From a checkpoint of a small transformer trained on Wikipedia: capped logits.
Each number is 128 + 32 x the weight over its row's rms, rounded and kept within 0 to 255. Layers, rows and columns count from 0. Numbers have three digits each. The size before them is the row's rms in percent of the matrix's.

# layer 2 MLP down (transposed), 1024x256, rms 0.225, rows 867-916, columns 64-127
099:146146161157158156080144146049136072132157096100088151140116147176124137107134073131135111121141181073111061164129123079090152157080122133097125098099151148157134113098147107134161083082117144
090:091115110077155079159118153131091065167099110107177101120148144160097093154160146125132106128158186158159143143119114103075136186111122114167107059133129146115129117133150182112058109200072126
108:205132071191151129133128107110129101103100124158072104136125166158171085106111179133084115155130148161083129139103166126077111111132148103098184110137167138101138105030167084150170130119159129
127:108110097117128124158181086088101071128196157155084119099079164150129118153125133112166136178171132140200106158113147128109115150198109116129114126093093149167116142177098124106143107126130098
098:126134100082128116166209186125178136153127162144146079138139134135126076100101146109128105154181180111145143126134115125136114106102084122114182145212185117093149124142128092111121183134043118
104:173139107149121135139093069145152162143093038103147163112125183121138125094105159080076130116086132150174204126138082110132153167169166067140074118147109089175130143064191123192081139178120143
098:125149152141115051105142121117117192109181085184116082133071106127093187065173051208152138171117106133174130109155082144072106102085191140149121159166112127133099148129147164134102144135107069
081:173169168098120108151162217132149196066105080071107106122111146139158166100122119105147131145120135127084117112140112130172183133166112125111159077141159106123164175113093128148150109106109100
102:125157120082164160168126135104126119117110143133079080139104135170165122110141156080146123053153071154136143104093164151185143116102161114092088148123081068168110112071186082098171107139127133
102:114115123088103162161166120131198117094146097142094134146120157104109144135129103059090124074135132150151129096141160145103143093155163172089174164090084047103138168106167094086123142156168073
106:170110113157125124147162176124117090110129126119075103107101141123184097097123095175112161154157161102141122152166116113066122114165131173148147147134121207133175132123118138166035098158127162
087:131155170112111131143106099077057158120085124116133125191143173088109102143155175132095125167105164068105129130124063127084106162109122092121095139097115154089172197162140187158058128151078141
103:094111142067151110127145107143190104106103134112106084125200136129143036201168077080125126139187084133154138119105037100081154171123107160126190134117136167195099105118098074113076137076145129
099:105113169104159106159117160120206104151082147148170117157201084168195129117147089143079114089066122173084141150044077090159178156147163144131099121148127110135138181187131078116184159117113136
103:115174164187184052141126150152136095100155146198114107194167133131099152090130123089124087117074103111131150104100102176132128164084109066123131098113200128121182128183116107129133090179083169
103:153060100095123124097120138176156104089120084170097121131169089117155137184103156128133039135134077123127138136190149144122137197098182124121073112129113107125164142120110183137153154122118120
096:136108198166154138156112161141085144178092122106131119125097127077121147085112098153146143173069150137143108142203162125135150191124130075136074069147125125155071141115182128140117149108134094
102:124140126127144112209120125101154093174090107123145092183159093113094107108166141190093115148144095107141113091150113090113131142108114126094132092099141146107095120148128178116134154125126152
109:151112126138110157088141146123122128115116130094038129129158101057079171090108115158083086142125163079172130183048139096133158129092120102115089120126124138155127137163124077156128195180122118
104:139191126114123132141102178140155125112087116106198094152127065091100171086043123169122137161177130146088188151133112136102139172113138176137106076152107113171136132205111104150185147179143103
096:090083072192157107130146122152118087142074111141155149081132095188098109129128158182153110136134108151090126087138127115108150107098075145150132064166180083181144140144163129177130167158104148
097:096167105065101118114122043128168102116180149128077124080156174130181142062130122081099100069105083120122028132132159076191123155134116072170104045157188057159147154133182109132147125123073166
106:113099111122135126114094139088087084183101173099092131113164109126086136164132120102152042119158084103157181182134121075191186052085102168154121126104142081076167086102087108154129179170111106
099:141113112149177138118062133132164145108106115106130136145141140146135126107109142145129142166145093110101129149139054174150131116149139097104097110116129101184113124153143090122127129173108084
098:108122105108119074111097170183149158131137078138184124096105137106171154110156095124118146059137120149144168201154067095117136081094117169134075177129102128123166139143096111167156066171048184
100:157120100087120135126174092084116098137089119081070168162074108139112132105119063133121137096149118120158120119130137103127093128091149159110181126108198078111122137065094209160097129116088142
086:130171095135129093134166081121152131100068071120124083156154132157090121123120153106163130159161140129124166139151069121113148126120168121141115107098141131156184163132106074049094088090113094
102:090139143139096094151112134159114110080190106105146100106209132172167104160113122125138114136143153133110158174117136142089156169183102140158161128091121115126164155156075185136112114120090128
091:180188135161173146141151077127103142180127069121125088143175117158123160127122163132161086119116151145119141144088135123123123167121097130061133133123143136091105116077078084098098075128107155
106:123155113119118128112075130169136109121099102120200171153112100104184152162088137145104196076094150147110117174153136118130140145194069095092182087133165125173092117148086108164128115152126145
095:119136112087090077098171169093142143126121144091127107148139105092085112157094076101072098144111097119175130152145153171118149144121120140088103108202110147160165185118120087140132122104117128
092:138125193114180162128153150078105119149119150130142139173169160118128154083144110138118083096041075174128139183108112105119144166084113146110145114135124148132178125168101120135092142110127103
099:095129143110183127140136118162139144109133183113098124133132088105152137108117154102082109088091177114140117195096134171095082075198205087179169153089135123099143164113097157143185111144197145
100:100105098114179134116139171103166173069124126162131161104047132116155148145136075111104114136093111181110133136117107168141160116092122141147132189161155167151115119149148151143149126109122128
099:081142133142109135177132146129125124170122064101113113059121085171055133142115142127096119174160150135076080108114193115105113113159157186121187059125171104098121156160121127155121120069137166
099:086135172153132103095163152106136149141107176091114135142099141063119178175133094056108110095134196080099060084121080103120187061111118135129082156082139130171132132150085158160165139123115163
102:154120137168184144108088166125161119095103145165178175057172138163129050107136104169133187091114138167153138126144179166159163151116186091051118162134119129145119107132137161116203142111108106
078:108075148198108129119141134102150099157130164075129117116124107149125190126103105151085147125050139112075127059117079110135162162137121181065181090109109150161159132117096073160096071141178132
118:076102165110164142167198096093166114099142102042121114126111124104100159057096098134144139112128134125095103154134122164121147182127143138116119187109134108137150123136130137151098145133086108
110:173169129148152124089081110133103118161167143164148134132172131098101153135136180106070198060086162141200147140141095104098168146113125104130115188103094101068135170143142125085147108144090159
105:195151066171148112086124120102122063093167127194148098129091128122107094124102115108155156150131089132154138147058063156120045181066148179149129085069151156081119175161155102117043180115119118
099:158140094075042116164115130124099160140152093064140147102148090143100129117096129153086128122090083130146113101118103116137159117111159127119104111115140179104138110198144152112095069162141114
107:158095078135099083125126091149146119111126090106135117082124136119138091092141110146138105077116078193198140105089123149086156136135113092150164114147100145115146153154114090115135103102129099
108:098127098118089185111163132149107174141133169133114100111136115140112080096145116167136179137068133159161096105148089072106124131116138080107154154200180126099142161092196074136124134097155110
100:158132161084116135120131155088146161075137164118102079119160132180080056119166090145146117127132125120088153095075122127122130185160133102024163133093121113105144138177102163120179082118147093
107:090102081146174210139073110041139097118131138135188147125118192134153187146099131098088135068141126177128104148073103174128136170143126138147126183140187170095160119130158090106153115094111116
103:152124179147161116159132093100085126120125118147139155197096128047131125124140071146132139128133110135130073146113162120180055127141119063139134106118140134175139089103167151119147182118118094
102:125196131111133121119093155097129184127102126129171149126117128135119119128197125091155124139168211128099075121112185076068094120143122166024094097185117110098141063192108108055094119116056078
101:193152100188167092064100151131116164127074156091102090152072113098133124142128125132082110150057146109150143150144120160154138122120087124095137143113114161064122169130149178058124105146161103
096:140124145097137142150120127134112154068137081129174122149139082077099124158135124196108141165143172132138051158116133152152100170119117096104153100187130165090077116121113170095072091126156141
# layer 2 MLP up, 1024x256, rms 0.221, rows 868-917, columns 64-127
094:127088151128128151168166101112120092138126107151188082143139127134205106141125108119205196153098077091124081179174175152127119172141113137132152149105133144144112119127169192098140139137166153
102:137105122137136092139124131175153058139112161111159101156115139109152125130136197082137120153062123129107149169123185103124068171156211162082153176165169134126150120110105038064184164133127132
099:166166151149120074119114103177108123113122134142178131168174128070083139110125122132076150127106132153091163086141103124146079116180146176118079123157092123143172178102126106096147067123175046
095:122141085160115105092090135145174130127166091100118101111148115083162108145187106106096136205113121146078062098096125109107218100074160102134105079153143134127051096087138139161119175116159101
103:156114142128086167164116167097111154115179145130128097162099091161097114123105137121149155087075139148141151102155100145167131124093081111154117132128173138093098085127121159113100152065119110
086:121107100153120145156183181175088113109175113177088125146118055107092150158109166113101120137156187173117129195098089126131133151127144076146137193105163132133105124104150117126121180142058098
087:144068130170177078159105118156145050144118157118177135181144147094129108094079093107184066086148144134095090123175111137097095159115184062121077115172090110131113162192113124095081175148168109
101:149133111130093159165123100109169124125154102133080130100169041153126123102143119119147170100111117130101111130164173152094136085159022081113133137156114129137156146154131234092160198099111131
096:149112183130152152147117174192105040185111130138089173115122157080128152146097220098118098125125152082141076073216128134156127107078128193104050183093114138140143126127152115162115163099127122
113:175064109130096115159080125125164150170065091155093079081139167147157081112104121127113085115167102100186190114173138177111165145085106096105125136097093126153106125153146096136104063140118148
113:139148141148135067113148133106084108114139172109054162125123123120178149102151126145140163149120088121072135121207182166128123159121095107125097110134127130120149108092158129079125139186158125
098:105135123185089132080109124125094136150195137206132115187124133122129148170112187142153151135111094151146141068156138119078110125160099172131127083095113146101162090111132137136089159100142063
114:153112066139110110084129138159159137081094148106128160120074090104172117093147108096162134135134104159114095116129131140133146117124129119098194149157186198134149087054155123136115153144170096
106:168102100178099097077094049140082157168138133136108192160117125096129076087083134130103103062158118064143136144155158144176122114126123134111136129166157121117141134136150155140142146144151139
096:127125138119130130124131123136140180023130101149145163150130172125163118111148146134070105089157106114080117092182171133122187134106109138154160115070135118169124087146181056136128136148145116
106:133135113093181075136138151171162072098095115124122114093145087099124106126113175153164075092168138072148178096070109177126091119135133145189210132133127128125119083167090163119181111108115132
103:137119141102110136138090141110127083118167112184136182161163130118101115126175103190122120152105097105122110137125129111102179109121112170107169086062119150110127114134172154125191160054097092
109:164133133177055148086139094152096137146153146163123093079133088112110074152092112099177133129117125109133153085155108128198148084204150161111132153085131108103158170156145083163136148144123156
099:105115102150114118067114111156154151146125087152127138168139125142151181095135152141120145112124204172141181147160135155099034125119169120086139156099111092184121127119158101169165101141205122
088:137126124124094119131193139149107164090176131127101099151115103053110101112127126070177151116110172093077098115142135157140121113123137145079130128090081129105126073115127098102116105153156111
097:097106150151127145144121146150133171115151129083156104091162148148100067143123129129131142115114113117145059201114118090073167113177130149180110181072127183221143095119122085155135133079139127
097:179167123087123095220109133163142105082130120117121132074148126094133123121099131132107057129114197126097129115105153147181157138189149133115124163145167090157120081123124108110132182146145136
096:137121091198166084161119077137166154087109145168082061144053171150108086111124141081094164154121165128167206115106121133181173135152100153150138114134123175158111128109170143085222109088178135
098:135119120086140134104114128142153092159108052218115188202103178152129145117088097132088151087138145121132037165178113160145084153089144113120077136112158153152061132144128110132146129067106118
094:114142156138115126112145106168100117172135101072089142156128105076198099150095116157192139097178122106103128052124147174105184071152114099103109182182173185133119099132117175164157179126150124
104:138042105128131155224143093121080058097116107155147117133147108066144026136095094102127149138111164094104113189111098131111154115187092091161144102183174109110078148096104120127143154126086116
101:064143099117090121080089115155183103102083129131171112054180151111115130079143123152156122187128082138188117153098202127182140150118145071112121145086170136139155110098111171127096101150109101
104:136083104137175153149139122158142104120100126189104130120134090109162121144201159153095135082136098112103134125130094069120140141112151131086152135097161129117146117181101178113120096079061144
093:140103157155088168128129126131154203180122093147088105166149112185145151107134178158124125107116170133179139137142133068078126151135177139117137130112101135111125126178111109095154125134089108
102:115097123124117111135039083199144106083128138122121115116079131158132116088093061189207091147080124144100051140094059136107128076089117119093074102171177127131144137136207132161145127145173150
090:123158118167171198107119121164147116153118125136161174137090166133150151152106132142088087134096218164124127084142071122137104129076136109121110145090143136104114125131098088125095156126144154
094:107128150114117191150072096182115153116174150165112146157117101192152106096138130121155123177148124107064156201146092115125030106149062135199143131189115181171147108100147152142174156165119075
094:110120111055155140112156168147121109170146173153076137165125075182234114156116154131148174042129176101128164096078133126104145194151116106154153133121149124120129112133132123115099126154189031
096:138072145155071157206110112126179154121151089156146139142157113091122177166120120151128127108210153122149162108123132144130140131149168110167161156135173108089121009098114191176164167111095076
094:051123110108160135123144184148116063092137105133106088149139120133163157150151129067180088091075116180162126102100105087146124087132132152108105144091142118112185159152088134121160055113091141
103:116133091144089148102071109172147173120121118128179183109170130185156093107150140148150146107086107191104131138172119095167058103110116147067130166053123201071149103108110146122153139162116132
088:165173103210125108135130120111076120145119119124181113135119177170080128138077125097128170111148104128167159151167177103070135151141139112172081174158125104118116124186114115131201142142151143
273:112114108070094132142089174097147104107080118146178105153129143109229167086137160119094134101144137134098115126142134151124168148158179096087117135106096113096156135141096133117122154108093160
103:158136113145119067108151179121128150127124103119138131146149089104144090078179133120216122048104057107101136146144145105138078071141142086129117122139198108129184116163133119134093130123151137
086:137043107117120103165116117070090134113051129114136177158098092130132133170098183129084184113126139190116095117086142128146082170132156156193157157068111164135135181193146113165179108141092105
096:078131121163172120092089132136111100095129086082119101138188169123157111125173090078154102136138119126087127138119103214100172121106098098138124090143156166151115178114138111130097192118078170
099:135070185141112092140114132107145075105121147089123115143138176114065116132115157135114116124129114086110056100135116117086136064186128086147129123127133120183134069153192133123141147132105147
099:166090091072110151122129130130095116088189103150142204094130130110130123118195157184159116143129164040134182070152130144097161148073169201101144111152112102139147154185177113137098093145158160
107:165163175133083174120133089127101037155122092123131095080104080132093118129090096035134177138124133133086161096138091113103173086188215084135121087098051172096156089060179081139151141124132102
108:203119135153084135059111155102146151150095143096143173157157157114068133095158165126198107038103110171153215202146084120156107115147175180128114170111099102134149112108184092133098141110109099
112:127109191146144185092160157127131074119119115133064160152105133109104105130123120050128163116147101098141162096152155101096080152158120153153132135106101144153154100075170134154124183211180118
094:119118163097110109185165109152142149165102129114137244063152180113129102208160116153137131137094157127150079101174042124127099163115139113148126128128106040109087126092104155083146164195140142
106:133131090108076100139113106125131182119141128148125111118126163136104117162136109133134105131124114167124143155141122168093114116158066098150113217096122114135143099112140112103147126105159153
099:188116112138135144161114118128124158056138153089196079115137163080182175168091121050103127136118072112109131069138135118117178127147088178126081176135103131152156071116109136131097106112117077
093:112175131119138130125140095153117115118069137075110091136130090119137116092145063120122143207115124161115116070151141107081127239144119107155154162127127120099051113054109108116120133187138151